config.toml
activation = "squared_relu"
positions = "rope"
parallel_block = false
init = "uniform"
warmup_steps = 0
decay_fraction = 0.474
final_lr_fraction = 0.1
batch_tokens = 65536
steps = 8394
Each number is 200 + 30 x the weight over its row's rms, rounded and kept within 0 to 999. Layers, rows and columns count from 0. The size before them is the row's rms in percent of the matrix's.

# layer 3 attention output, 384x384, rms 0.0927, rows 0-213, columns 192-223
100,217,243,200,249,159,215,208,230,260,194,265,194,217,181,281,198,244,224,213,158,186,194,206,174,157,168,148,165,144,225,190,201
098,170,196,234,168,206,260,220,212,186,177,246,180,175,208,227,206,235,256,249,248,193,191,199,206,171,177,200,177,221,159,156,230
107,191,168,234,200,179,171,172,227,216,192,200,211,143,230,201,154,240,191,230,182,268,161,221,183,190,205,158,165,210,138,174,253
098,184,174,182,178,148,220,209,232,170,187,211,250,160,220,234,139,190,242,230,223,177,194,201,188,210,239,238,124,229,229,186,231
103,239,217,196,159,203,144,196,195,198,203,91,220,209,198,221,174,202,213,227,206,208,154,138,154,236,237,237,163,206,234,162,239
101,238,150,188,238,248,201,152,208,193,194,211,158,202,185,157,261,212,196,237,217,200,189,223,206,165,183,208,187,197,211,176,168
102,173,190,194,230,222,162,176,190,171,210,219,209,169,265,210,256,183,192,230,244,170,183,181,220,235,206,192,275,199,202,193,205
097,149,240,249,197,197,192,218,148,230,239,211,253,224,170,183,196,215,176,224,238,162,236,229,213,260,205,168,160,219,194,204,107
105,222,246,226,243,148,230,187,214,196,201,245,165,186,243,168,200,155,182,196,202,184,182,188,226,194,183,185,182,245,285,190,194
098,193,175,206,180,188,187,171,198,208,132,213,185,204,229,205,187,228,200,208,264,165,169,183,225,165,192,197,188,182,188,170,176
100,224,179,203,204,171,182,241,240,134,209,190,226,234,174,209,125,181,188,171,222,224,224,173,196,193,169,224,197,212,234,241,199
105,171,247,194,228,142,227,146,163,184,214,192,176,227,168,194,165,222,212,202,195,248,188,202,209,211,193,243,164,162,197,163,184
106,199,213,231,206,194,146,226,160,164,180,178,191,194,173,246,189,237,183,145,219,222,231,226,226,180,248,207,206,191,138,155,184
101,242,218,209,143,233,226,238,238,175,244,131,233,236,167,187,122,171,182,218,186,232,108,213,209,211,149,238,218,204,180,166,203
091,207,190,194,210,246,269,177,195,210,208,232,192,176,181,195,190,182,197,188,177,211,217,209,210,204,205,229,187,160,175,194,183
099,192,211,264,225,246,179,177,161,213,172,207,200,237,227,235,229,183,187,268,153,180,203,244,154,150,176,197,199,205,212,226,178
099,187,196,226,215,168,188,137,211,224,231,209,189,234,222,175,267,215,188,186,153,198,224,221,195,214,236,182,176,208,183,215,186
099,196,200,171,177,211,234,199,205,180,172,151,220,197,179,227,209,206,226,100,174,224,228,194,173,210,247,226,213,200,191,205,205
102,153,153,209,153,223,147,192,194,188,212,217,191,186,231,225,277,184,210,204,213,231,268,201,196,142,193,238,172,195,193,184,251
104,184,270,201,241,168,215,185,226,216,182,237,209,168,235,125,165,245,192,178,171,188,235,183,223,231,228,202,153,246,204,165,199
099,283,226,204,223,201,225,145,216,194,187,233,225,232,220,156,212,227,276,192,232,233,160,199,205,239,177,222,209,148,166,178,217
109,149,203,234,171,235,243,174,238,245,184,151,255,203,186,188,251,213,260,232,195,211,183,244,197,166,162,219,152,222,254,208,239
097,174,250,190,190,223,223,214,222,225,218,200,214,166,252,198,200,204,248,213,157,226,231,221,220,193,183,250,183,217,222,214,215
105,185,264,202,187,220,214,209,198,232,158,209,227,240,226,145,188,198,228,219,213,201,184,207,204,180,178,172,219,236,216,209,213
100,198,209,186,150,274,144,165,181,145,169,247,206,230,203,207,211,195,206,217,221,159,228,222,221,176,214,203,193,185,170,179,188
096,192,192,204,213,207,155,220,247,222,171,215,202,216,179,227,164,220,128,223,182,260,219,195,231,196,194,145,202,167,181,183,228
092,185,246,166,180,203,241,195,204,259,218,197,233,184,199,225,175,197,187,205,143,209,196,188,160,195,199,178,217,178,188,191,228
098,218,130,214,211,164,183,184,188,177,233,174,180,144,163,216,177,184,213,239,190,224,157,214,198,184,170,217,223,235,224,206,221
102,174,211,252,264,225,234,194,162,209,220,216,172,233,216,172,226,202,201,227,201,208,171,174,179,186,213,170,228,150,194,251,161
103,169,162,203,172,193,224,171,169,231,195,125,230,196,221,186,192,204,233,216,167,189,188,132,245,132,222,227,205,191,238,230,216
091,104,178,264,244,221,217,208,199,173,150,215,207,192,182,178,225,133,201,184,261,208,216,193,147,181,158,196,215,198,161,145,183
110,192,227,214,234,207,168,223,230,248,200,225,202,197,227,158,195,292,197,232,232,170,168,283,233,228,213,253,285,212,191,218,202
107,234,227,172,226,211,220,178,162,201,231,206,226,145,169,181,208,262,199,148,191,230,185,229,245,144,171,152,185,213,220,192,236
100,237,211,216,208,232,200,220,232,185,164,215,192,174,181,237,198,178,227,239,150,112,198,203,244,165,174,155,225,198,197,160,206
102,230,255,205,159,216,201,219,148,185,185,186,210,201,224,199,239,157,241,179,257,192,240,243,155,212,140,202,177,231,193,224,237
101,179,155,218,190,225,210,207,182,158,196,180,192,184,195,182,200,209,218,204,247,165,214,279,213,247,219,199,216,184,219,178,156
107,180,196,198,210,171,175,245,128,201,251,199,223,182,169,151,172,201,276,160,214,169,215,255,215,200,219,226,248,184,252,217,218
103,194,219,221,256,214,202,220,221,202,238,224,205,181,137,167,216,207,230,217,250,135,179,227,162,241,245,187,201,187,206,244,196
098,162,243,179,280,294,239,166,175,234,199,223,220,251,149,172,160,254,177,209,182,190,174,174,209,171,203,238,157,145,178,248,191
102,197,218,193,209,183,219,212,171,201,211,172,230,225,209,182,213,276,219,253,169,231,203,154,187,179,206,257,172,160,224,210,164
102,161,215,207,185,218,201,142,242,172,209,238,179,201,229,191,179,205,149,223,197,192,214,259,218,191,200,190,183,173,209,221,202
098,204,109,186,170,208,196,201,193,206,210,193,238,152,224,190,174,198,255,186,226,155,167,202,162,181,170,201,213,159,155,215,194
097,233,224,187,255,254,201,216,172,143,202,225,200,155,175,213,215,205,238,265,282,246,217,182,214,186,181,185,199,242,197,203,251
102,197,210,197,238,210,174,219,205,223,189,196,189,181,234,166,223,226,197,232,232,213,195,208,199,141,188,215,172,190,168,154,159
102,173,176,181,211,201,220,269,176,253,193,234,162,218,195,176,136,236,213,241,214,189,236,252,241,173,171,225,160,191,232,159,194
102,210,225,207,216,239,196,228,195,218,233,199,167,195,205,189,222,180,185,198,140,285,209,197,174,244,180,217,196,193,192,166,178
099,216,162,233,174,197,211,183,230,170,205,246,152,231,212,180,236,188,172,185,176,188,217,149,196,181,176,141,207,209,173,224,187
104,181,159,238,235,189,208,209,196,221,236,206,180,204,187,194,178,214,199,177,206,243,169,229,218,214,201,126,237,151,197,204,214
108,209,174,139,214,213,186,183,260,216,156,181,193,197,144,183,142,245,210,237,178,247,205,159,184,222,215,258,158,186,188,215,230
098,178,195,167,221,179,158,159,171,214,166,208,169,197,231,240,200,207,186,172,214,214,240,248,205,188,170,263,193,137,205,178,176
096,190,156,179,190,202,177,193,189,142,240,200,159,172,170,154,155,197,177,181,200,210,152,210,188,211,198,206,214,209,198,171,163
105,196,144,183,213,179,167,226,241,212,214,241,181,221,200,246,160,201,248,146,220,207,205,146,186,244,265,167,206,213,159,218,203
102,179,180,224,235,257,225,197,215,168,223,196,218,175,216,183,236,183,257,180,217,219,183,139,192,210,118,234,238,205,215,197,154
103,204,196,215,187,252,240,215,215,222,204,211,177,216,177,226,148,187,193,209,184,199,200,218,174,277,231,168,263,230,159,215,190
096,221,231,216,174,146,219,182,188,171,216,155,189,198,210,224,169,228,232,214,188,198,133,239,207,249,139,194,149,239,145,187,201
099,199,182,210,193,177,162,165,181,197,213,205,265,178,164,159,171,178,178,224,184,231,203,196,205,200,220,187,183,174,211,171,202
094,179,195,279,197,221,171,232,207,164,240,190,225,238,190,187,201,198,187,155,176,199,196,243,251,186,233,174,191,184,221,169,202
104,155,171,209,211,219,182,161,208,134,193,184,213,140,217,185,194,193,207,188,221,244,252,214,219,170,161,216,259,180,231,176,204
096,184,167,182,169,231,210,235,194,188,216,200,214,201,194,234,169,212,205,169,194,204,225,195,186,256,255,176,176,196,157,221,196
093,196,197,203,191,213,228,188,248,236,225,196,198,261,133,178,238,239,189,198,161,210,204,191,263,195,231,206,179,254,173,141,177
096,245,228,175,245,191,174,186,189,208,211,141,183,168,195,165,167,215,245,202,184,118,207,225,277,252,185,203,144,169,174,174,184
096,179,216,205,168,149,220,219,230,234,179,213,273,174,237,169,225,176,224,192,222,268,128,205,169,217,228,221,189,197,191,182,203
099,144,190,233,227,228,191,201,182,166,190,214,174,190,137,141,215,214,174,191,191,229,156,200,178,235,188,150,180,215,225,202,149
097,203,207,164,185,186,228,228,120,166,216,221,199,172,188,169,182,235,287,252,202,173,179,157,202,195,217,220,164,201,180,212,143
101,147,160,199,197,252,122,166,196,231,223,197,196,167,163,238,209,191,200,190,273,199,171,156,212,186,226,218,200,203,154,182,162
092,148,250,181,221,232,218,199,167,203,193,167,241,113,235,168,193,276,166,180,158,188,109,208,202,205,202,143,176,200,136,251,233
096,244,214,176,167,182,195,201,192,211,239,195,228,223,155,264,222,196,197,139,225,198,184,162,238,148,197,182,213,234,193,185,189
097,231,238,269,236,197,164,232,239,184,170,239,203,204,192,220,183,143,182,238,241,223,193,222,198,159,231,177,181,245,196,204,165
098,182,149,233,173,166,217,171,163,163,218,223,206,147,210,192,219,215,195,204,214,167,249,252,196,209,164,202,206,184,232,149,240
097,219,202,171,150,183,236,202,208,174,215,211,227,194,189,194,194,147,157,168,197,225,246,231,144,201,201,146,161,181,190,194,206
101,213,183,198,216,207,242,251,214,245,198,190,184,243,200,206,227,174,188,193,176,203,235,208,230,202,245,138,219,214,200,196,145
108,207,262,221,169,213,174,220,258,235,177,150,178,229,198,245,180,122,128,199,224,229,200,182,258,209,176,176,250,219,172,184,173
101,221,151,133,205,140,193,229,160,170,178,211,192,224,242,155,206,227,174,234,183,205,214,216,182,221,199,147,197,207,193,157,245
094,188,226,175,183,166,250,207,240,209,152,210,166,181,236,211,213,210,171,218,191,132,197,231,88,230,199,229,239,237,190,143,211
098,172,241,212,199,212,233,197,261,141,206,193,190,222,165,194,202,240,215,179,134,242,166,224,177,203,220,275,134,176,201,242,221
099,154,277,207,192,211,223,222,175,261,153,220,203,189,140,191,154,123,175,187,175,190,202,153,271,215,192,211,216,196,179,182,170
100,172,194,172,166,210,197,158,174,204,228,174,188,282,195,202,232,167,228,195,227,221,187,203,129,190,269,244,189,203,209,178,244
088,184,187,190,264,228,206,164,207,247,174,208,230,221,217,246,228,195,251,209,197,218,210,181,174,125,208,162,221,140,216,232,165
101,188,186,177,187,195,214,204,197,217,200,198,195,198,207,210,212,196,235,222,151,207,175,182,240,171,203,200,226,182,199,214,187
099,204,210,221,210,231,164,204,160,186,268,254,182,193,265,166,153,129,198,187,249,198,220,216,171,224,230,174,181,165,203,175,188
095,137,190,181,180,203,248,188,182,188,165,179,151,189,215,214,192,174,219,201,200,220,175,271,215,166,205,149,119,205,187,231,199
094,145,180,176,242,211,155,201,183,199,234,242,165,185,174,209,212,177,209,208,252,256,130,145,213,192,215,273,195,229,202,123,121
104,222,176,184,196,238,202,203,237,220,209,250,213,184,187,257,139,225,168,174,203,235,193,227,221,218,238,240,243,192,254,161,212
094,227,195,153,248,208,220,158,210,173,150,189,176,225,220,192,219,214,206,182,205,231,188,205,184,192,189,210,180,221,189,202,167
099,235,257,242,133,157,170,204,175,199,225,199,187,205,181,181,197,199,184,191,221,187,164,240,179,182,190,207,214,229,223,162,182
101,210,227,180,207,221,194,212,210,174,220,203,247,209,175,165,149,199,183,264,200,198,202,266,223,178,233,246,156,182,172,227,216
096,221,213,239,198,194,223,162,187,261,271,186,200,241,202,177,202,210,223,185,238,187,159,197,234,187,239,141,158,182,248,190,200
103,156,177,223,175,193,249,258,222,197,191,176,221,191,120,178,214,244,167,191,214,187,199,157,222,177,197,262,165,209,209,195,225
111,172,155,226,214,208,161,232,219,197,201,247,185,238,272,180,254,214,221,147,269,240,172,242,207,155,196,217,187,219,158,205,190
105,235,165,261,181,204,162,196,238,226,197,150,166,184,211,150,142,208,178,205,207,200,187,191,199,201,169,170,158,223,242,212,186
094,197,138,214,169,215,215,187,214,199,239,208,164,233,183,199,208,226,192,239,213,185,193,168,237,222,278,190,159,216,167,165,178
101,151,224,202,224,214,187,212,226,185,191,216,157,179,182,243,189,228,214,202,244,200,189,154,169,205,168,219,211,152,191,210,213
097,149,197,199,192,204,188,192,189,181,208,169,213,150,222,215,250,184,206,200,217,255,221,184,223,174,153,166,205,175,201,172,193
097,209,233,253,243,227,244,205,139,166,134,202,162,134,215,205,243,194,235,174,236,158,200,210,157,142,207,195,182,251,232,141,209
100,222,175,158,213,195,204,223,169,259,210,222,220,215,217,247,167,171,154,201,248,208,203,226,206,180,193,174,282,281,270,208,209
099,212,222,201,215,186,207,191,159,195,226,129,160,235,175,185,227,237,170,146,220,247,194,173,245,195,160,223,253,175,181,197,230
089,195,249,173,207,142,228,191,203,184,150,217,173,154,205,234,196,205,232,233,202,206,208,139,228,205,185,214,175,243,205,141,226
098,185,152,228,193,222,234,210,224,236,223,183,194,193,209,194,215,219,186,189,167,203,201,192,155,244,192,219,164,200,142,204,178
104,220,207,184,197,232,222,149,163,136,257,238,186,221,245,233,225,235,226,193,195,230,210,184,127,204,204,166,184,216,139,227,132
101,173,199,179,248,167,207,198,168,188,159,157,264,168,217,237,196,206,180,217,145,260,174,158,214,166,172,218,174,120,168,222,183
104,241,251,199,193,154,288,197,269,227,189,226,241,199,236,228,203,201,139,251,207,173,184,209,253,197,237,256,186,182,192,202,117
105,251,182,183,131,200,112,196,188,254,175,192,199,216,221,209,210,218,188,235,175,185,231,180,203,247,188,247,210,174,160,173,212
104,167,237,251,213,161,290,189,186,175,272,222,192,201,209,174,248,232,156,202,199,164,207,234,191,187,164,261,240,195,169,252,180
094,141,217,192,225,251,142,199,201,244,234,239,194,243,203,228,172,219,215,171,242,192,172,108,184,202,193,241,233,194,169,162,168
091,196,243,275,184,221,197,162,153,227,158,212,183,165,200,198,187,256,173,190,189,173,268,197,128,198,249,218,225,224,174,208,215
094,228,150,152,166,178,254,177,224,190,209,171,224,202,223,241,194,217,211,247,203,174,227,172,181,219,206,205,183,188,233,173,203
106,209,231,195,223,178,189,242,212,249,209,218,212,207,222,201,222,236,210,197,216,216,139,221,242,174,179,182,149,139,215,218,200
102,181,194,199,234,234,214,198,228,158,116,191,197,168,198,201,183,239,236,216,182,213,232,147,154,181,147,209,224,157,205,251,185
097,148,166,142,193,173,246,195,172,175,134,216,186,218,209,197,227,254,197,222,196,234,163,163,199,227,161,169,164,183,218,207,250
101,220,283,181,235,191,207,183,168,234,203,219,204,194,197,183,220,234,215,216,136,224,173,193,177,216,164,203,180,227,218,150,217
102,211,227,254,182,249,185,199,168,183,236,243,171,202,175,160,182,218,166,235,172,213,170,214,164,176,203,190,197,156,217,209,189
095,229,233,174,155,171,233,217,218,192,190,169,203,172,168,206,195,188,240,177,213,214,232,178,226,189,197,213,219,190,208,207,193
103,230,172,228,209,223,198,197,183,189,174,186,175,200,193,165,255,210,173,203,218,197,202,251,222,192,183,233,223,203,230,209,202
098,224,193,154,194,205,222,206,197,159,154,220,194,235,179,187,210,209,212,186,156,154,186,183,150,226,229,175,202,210,173,177,194
103,163,236,211,223,207,164,252,191,236,149,169,192,155,160,176,180,217,189,158,181,148,234,184,221,215,173,243,156,148,241,158,253
101,191,223,188,220,159,203,264,171,158,172,190,249,207,200,143,286,234,186,247,191,232,233,215,247,199,194,195,149,208,183,220,257
101,154,148,235,188,220,218,183,214,239,200,176,157,192,193,211,189,259,195,224,172,175,181,195,202,99,227,220,220,203,224,201,227
099,214,173,185,209,173,215,260,152,200,161,232,178,220,204,253,230,197,277,176,172,173,237,163,180,212,210,198,192,237,223,212,199
103,207,193,195,158,152,238,202,213,232,211,232,221,141,209,174,201,243,199,225,218,243,226,242,262,224,125,211,215,215,192,187,232
096,216,162,206,205,252,265,155,176,212,133,199,206,231,200,199,167,202,190,219,135,199,243,227,183,158,244,206,214,261,120,227,149
103,251,204,236,190,150,246,153,190,201,205,229,159,174,205,244,209,218,193,208,185,195,245,250,191,209,231,203,238,214,213,201,223
102,223,181,238,267,250,199,223,213,217,223,190,183,178,232,238,214,214,204,162,199,209,208,181,204,212,92,230,164,231,213,199,195
100,198,209,209,208,298,218,229,179,203,227,248,211,202,231,167,227,139,136,225,177,177,217,161,155,233,213,197,200,203,155,213,232
094,204,208,194,224,171,130,175,191,222,222,132,210,251,245,211,191,184,184,137,246,212,185,188,226,161,208,216,111,217,198,205,175
097,153,253,220,212,207,128,214,218,190,178,174,168,189,185,207,216,216,177,182,238,215,196,220,185,217,197,234,227,152,180,194,182
097,220,215,196,256,176,190,200,216,239,235,213,199,206,221,255,158,181,234,128,171,197,245,182,217,214,235,200,205,206,177,187,178
099,175,213,137,170,237,113,181,167,170,187,230,150,236,155,213,194,164,170,184,190,209,200,180,129,243,186,211,195,221,204,201,211
097,190,167,199,216,154,196,201,213,241,192,139,225,206,245,172,199,200,164,209,203,187,253,210,149,191,185,180,218,193,251,214,183
099,178,199,185,209,190,224,237,158,146,220,143,169,242,153,179,181,167,149,241,152,213,201,230,249,170,183,221,223,233,268,240,199
099,189,184,180,233,190,199,165,188,249,192,220,213,221,199,185,183,155,193,233,175,217,158,262,218,205,141,225,219,141,208,146,216
100,203,157,230,238,217,201,169,222,224,213,258,217,197,170,239,238,157,269,207,126,204,210,209,187,218,234,190,217,188,217,244,216
097,165,200,229,223,211,166,268,155,203,209,240,209,261,133,211,231,165,175,219,222,166,230,150,250,187,234,240,197,167,150,166,121
101,171,156,190,235,254,183,191,205,225,230,204,220,224,168,244,190,103,295,138,171,192,240,215,189,185,151,205,211,175,153,260,226
102,203,207,152,197,228,206,209,200,184,241,200,228,249,223,130,207,173,211,196,219,230,244,151,196,131,197,203,272,169,181,221,182
097,230,192,196,236,129,219,185,180,171,220,188,172,183,227,195,224,176,175,208,194,150,204,231,135,198,120,181,217,177,231,163,211
090,223,219,153,178,237,229,252,197,191,174,169,129,174,227,198,222,219,197,234,241,190,235,152,177,215,171,187,180,217,178,279,227
102,137,178,196,223,196,216,168,213,184,225,139,186,149,208,258,169,228,178,176,206,211,243,236,254,261,215,246,176,221,191,195,135
105,151,245,152,163,237,196,245,234,225,170,165,202,259,203,194,225,253,200,238,211,202,185,171,217,210,184,188,149,171,192,231,215
095,214,211,232,205,227,238,201,205,248,240,179,238,156,211,192,220,152,180,233,204,274,244,182,176,189,149,168,167,234,185,174,197
101,174,190,245,234,219,196,192,171,178,202,174,191,217,175,233,185,199,204,177,192,193,237,207,209,278,258,204,195,193,112,204,161
098,205,232,209,200,181,184,176,184,253,181,173,199,187,173,225,210,220,193,259,119,160,194,215,240,197,198,139,149,223,205,202,194
100,211,203,219,189,220,200,167,206,202,185,235,182,186,173,194,203,218,195,175,191,257,229,157,206,220,204,195,125,269,187,231,224
098,198,189,207,187,234,240,191,132,221,211,169,190,201,246,267,201,231,172,173,185,192,198,222,207,180,213,188,154,231,187,192,158
091,200,196,211,237,217,193,192,243,195,235,195,201,216,192,224,178,225,253,205,197,298,192,177,206,221,244,228,212,207,191,235,226
103,195,252,150,178,152,207,146,206,226,206,218,173,178,192,210,222,212,282,297,233,232,208,185,224,135,214,191,242,213,232,236,193
105,212,220,212,250,156,206,223,210,152,190,206,221,185,209,197,153,234,246,186,192,210,205,205,214,217,260,206,250,203,151,167,141
098,172,212,188,156,199,134,206,221,238,197,247,226,243,215,195,218,239,177,201,203,216,207,181,126,252,167,183,197,187,221,259,245
094,199,244,191,276,191,193,167,199,220,210,169,171,170,155,240,197,271,220,200,190,170,257,233,214,206,198,197,199,196,170,221,175
104,212,202,193,239,153,222,258,235,198,212,183,209,213,183,204,218,198,224,243,236,212,184,180,240,188,220,201,206,219,200,206,197
101,168,192,179,183,170,225,185,190,206,205,184,216,185,152,191,193,210,191,237,183,152,248,183,189,156,279,191,204,230,135,145,220
093,174,168,187,183,144,264,235,146,214,207,253,185,197,161,178,166,170,195,195,191,193,165,200,165,156,229,187,188,145,231,295,269
098,186,221,219,210,205,227,181,186,208,168,193,266,225,231,269,176,193,230,218,176,162,243,168,210,201,214,159,233,127,184,207,234
105,210,185,164,199,174,154,203,247,213,236,183,216,185,171,258,228,226,150,167,162,207,201,267,187,202,231,206,217,201,232,209,202
100,198,180,214,175,185,186,253,231,205,162,216,167,180,195,236,173,187,153,205,216,243,198,187,229,186,191,174,175,158,220,218,165
101,166,248,184,216,269,183,250,162,216,225,169,226,167,175,204,164,203,239,221,154,174,211,211,205,207,197,207,191,148,185,215,164
103,184,210,196,148,209,235,210,274,180,223,205,212,254,147,205,200,185,190,178,153,232,238,241,242,150,198,164,226,222,246,195,217
095,249,195,191,236,231,200,225,168,185,257,226,237,214,155,265,187,174,209,224,210,207,224,238,222,194,196,226,152,227,170,215,223
106,177,200,180,205,166,133,187,228,225,196,186,195,137,151,225,165,169,168,247,199,219,248,162,126,199,245,256,160,199,146,210,181
096,184,190,150,266,185,158,246,237,215,197,166,199,222,217,197,192,212,255,155,204,216,255,184,214,170,229,241,215,183,191,201,236
101,201,210,213,225,209,203,221,222,200,216,170,167,195,223,229,215,119,192,146,124,256,194,208,185,195,179,204,172,209,180,162,124
094,242,184,226,194,188,212,151,254,167,187,212,201,206,194,160,215,297,219,227,179,168,151,222,229,250,155,222,173,252,241,227,257
097,217,178,216,216,179,160,192,237,210,177,189,181,212,232,209,150,225,175,185,202,236,238,176,199,221,201,182,220,178,159,254,166
103,187,212,205,261,218,188,225,170,208,214,146,185,191,214,168,165,193,200,235,184,196,198,227,217,208,215,174,184,221,211,236,235
100,226,215,160,233,178,200,214,239,193,167,144,241,221,226,198,206,216,200,177,179,206,211,184,259,167,211,182,189,229,196,224,207
104,193,215,210,167,208,200,140,181,232,197,153,195,176,220,156,165,223,218,272,180,223,180,216,201,148,221,147,216,208,176,210,148
099,168,252,211,163,207,188,166,162,227,196,206,242,193,167,203,181,165,213,241,171,240,243,241,173,186,179,179,181,177,215,188,191
108,223,233,223,199,178,159,194,211,135,234,214,213,223,229,194,242,203,206,204,202,160,254,214,199,122,185,210,242,191,182,207,196
097,268,207,211,189,261,183,198,219,239,173,213,249,185,157,188,220,224,235,182,207,238,203,191,229,208,236,219,122,215,185,206,211
095,248,166,199,249,157,189,188,218,224,181,191,213,194,167,150,188,171,178,196,169,188,227,238,185,192,234,232,134,169,155,183,226
098,199,203,195,175,273,175,230,205,226,155,185,220,173,190,244,176,188,194,193,266,221,164,215,224,265,218,180,232,241,165,287,225
101,239,203,187,193,221,215,198,194,145,164,177,191,217,187,188,214,205,179,239,248,204,204,183,209,223,161,156,287,182,173,142,235
098,168,167,167,181,271,175,232,190,223,168,176,160,196,200,172,198,162,226,177,184,229,205,157,217,159,226,225,257,222,169,237,239
107,244,197,251,231,168,206,204,225,228,222,263,202,203,219,234,169,183,193,161,211,197,228,203,150,245,214,226,212,131,233,141,153
094,218,165,165,220,211,196,156,236,232,207,171,212,178,194,231,247,159,195,181,185,174,155,167,169,197,210,186,191,138,132,192,155
099,220,186,159,254,169,245,226,148,182,220,217,189,218,174,229,243,192,200,174,229,181,214,184,164,192,196,219,229,208,189,203,179
099,176,215,179,223,188,213,226,236,222,246,166,185,227,182,196,207,177,266,218,190,193,161,234,192,159,236,232,223,199,179,213,155
098,257,106,194,130,189,213,200,187,168,242,230,179,160,210,152,186,186,172,229,205,185,190,287,159,219,255,222,149,218,239,222,207
092,217,270,233,223,192,254,232,181,210,224,214,240,238,245,172,205,193,188,256,238,268,177,242,246,212,219,214,223,238,195,228,245
105,225,175,205,210,194,217,204,207,214,146,171,216,202,147,212,198,185,185,239,241,204,188,172,165,236,178,222,167,139,189,225,171
104,157,234,179,219,229,214,182,213,195,188,228,185,215,261,245,219,190,192,194,241,205,213,210,180,209,236,249,185,173,223,215,189
099,185,163,183,228,203,242,181,217,198,214,157,190,227,175,217,160,248,213,205,198,202,159,215,165,156,168,186,172,217,212,186,158
094,227,178,159,175,218,184,185,176,253,257,243,219,213,208,182,159,226,179,222,167,290,209,239,194,205,203,175,157,208,251,208,179
101,182,267,163,175,248,215,188,249,196,186,182,195,220,226,206,177,231,176,169,222,201,219,210,199,187,248,218,154,178,151,187,243
096,188,210,169,145,230,179,221,215,226,232,207,217,197,256,235,227,191,220,223,209,196,235,215,186,138,157,232,216,159,234,215,160
099,228,213,141,160,192,203,153,182,157,206,165,228,203,227,165,145,199,208,182,258,211,283,210,183,220,209,201,213,230,148,206,205
104,207,204,184,212,199,185,199,198,159,179,119,191,182,157,204,212,255,148,235,242,186,228,260,215,208,204,232,156,173,175,193,180
100,182,205,201,171,178,181,255,217,185,146,120,207,143,164,185,154,198,180,242,254,231,180,235,133,200,224,145,222,231,227,176,168
099,250,194,219,173,220,184,184,222,187,209,184,205,192,193,184,219,120,181,156,181,181,184,198,235,218,157,194,173,208,174,189,111
104,204,168,149,190,186,196,211,223,168,184,227,228,205,226,189,229,150,192,231,232,138,134,219,171,148,178,226,193,197,243,211,241
103,232,217,184,200,217,106,165,272,191,245,262,124,167,217,248,158,163,227,245,123,188,182,135,155,201,203,189,195,240,163,172,191
097,178,184,207,213,208,224,178,224,167,196,189,168,212,182,194,241,179,174,157,183,272,171,201,242,209,206,181,222,182,179,219,207
102,182,204,232,235,191,126,195,212,177,220,167,146,181,156,208,211,179,208,156,219,205,241,181,215,227,225,148,253,145,242,231,206
109,229,207,206,164,213,145,218,193,139,203,213,208,150,246,224,171,207,188,175,120,222,195,169,240,210,216,177,210,211,131,236,254
100,223,244,163,182,203,177,169,216,190,213,229,207,212,197,209,232,216,195,229,107,186,206,177,181,190,138,247,218,190,224,263,147
095,251,148,237,184,277,238,113,225,225,134,200,211,253,225,210,204,220,250,196,251,209,214,155,186,196,248,160,144,191,174,188,156
105,139,183,222,138,165,221,181,145,161,225,201,232,175,167,229,164,189,153,98,169,159,199,173,167,194,198,285,221,210,167,224,237
106,256,180,209,190,197,198,182,249,247,184,196,174,142,241,206,189,171,171,206,200,189,216,241,197,173,229,206,263,194,209,192,221
099,208,205,188,166,276,193,197,202,232,181,198,167,185,157,221,224,237,194,186,171,204,186,169,162,186,226,135,159,184,157,204,196
101,149,165,198,173,219,189,177,271,209,181,230,202,189,200,209,221,138,144,200,211,112,199,193,245,196,187,171,160,286,163,234,262
097,227,212,182,180,162,223,179,187,223,259,215,179,172,185,207,213,221,213,202,212,176,164,226,181,205,213,180,363,217,212,186,219
096,213,212,236,188,228,197,189,200,133,211,235,175,176,195,246,236,155,186,195,203,238,176,286,191,142,226,221,183,186,160,196,170
099,212,220,247,192,225,141,181,202,187,198,162,201,201,197,225,232,255,258,180,126,217,237,140,158,182,174,180,193,176,212,195,180
102,211,232,213,174,230,256,232,221,233,161,234,113,219,166,154,228,192,213,197,189,186,255,152,162,194,233,179,165,213,207,184,239
104,176,231,245,206,174,234,248,245,222,189,177,216,175,198,182,164,165,201,180,187,168,217,232,191,181,214,192,179,184,241,164,170
096,233,175,234,181,188,208,180,180,182,148,158,206,285,246,181,212,199,212,166,223,143,192,186,241,262,182,167,195,163,160,233,234
095,205,249,207,214,203,220,228,184,176,196,212,157,180,227,179,213,204,195,168,207,193,178,199,234,199,192,199,200,196,216,172,147
096,234,212,197,191,169,162,197,189,181,161,144,172,238,200,184,211,207,225,271,219,184,214,192,244,261,182,146,198,194,244,186,194
100,142,203,185,180,125,162,183,204,163,236,193,147,253,170,154,207,160,220,173,182,185,249,243,200,181,218,200,246,200,170,230,217
093,202,183,127,261,170,160,157,225,217,160,143,178,157,215,220,183,195,266,213,203,149,269,228,214,160,196,210,198,222,265,169,231
101,244,202,237,230,232,212,182,218,207,190,244,217,259,177,196,199,202,202,146,257,208,166,221,198,230,202,219,170,206,231,185,203
094,158,301,237,204,226,264,272,204,180,167,168,212,217,215,262,193,239,165,220,170,165,159,177,177,164,226,195,136,225,203,187,244
098,187,155,189,209,184,181,217,203,218,268,203,214,228,203,186,243,175,160,231,181,194,242,241,249,233,146,221,210,190,209,193,224
101,187,254,168,177,225,175,214,205,219,256,191,205,213,200,226,245,185,204,143,245,166,219,198,151,195,208,207,159,198,168,235,174
096,199,240,147,181,224,223,187,196,160,267,233,162,259,185,242,246,187,215,172,200,163,242,205,190,202,208,172,237,161,241,175,154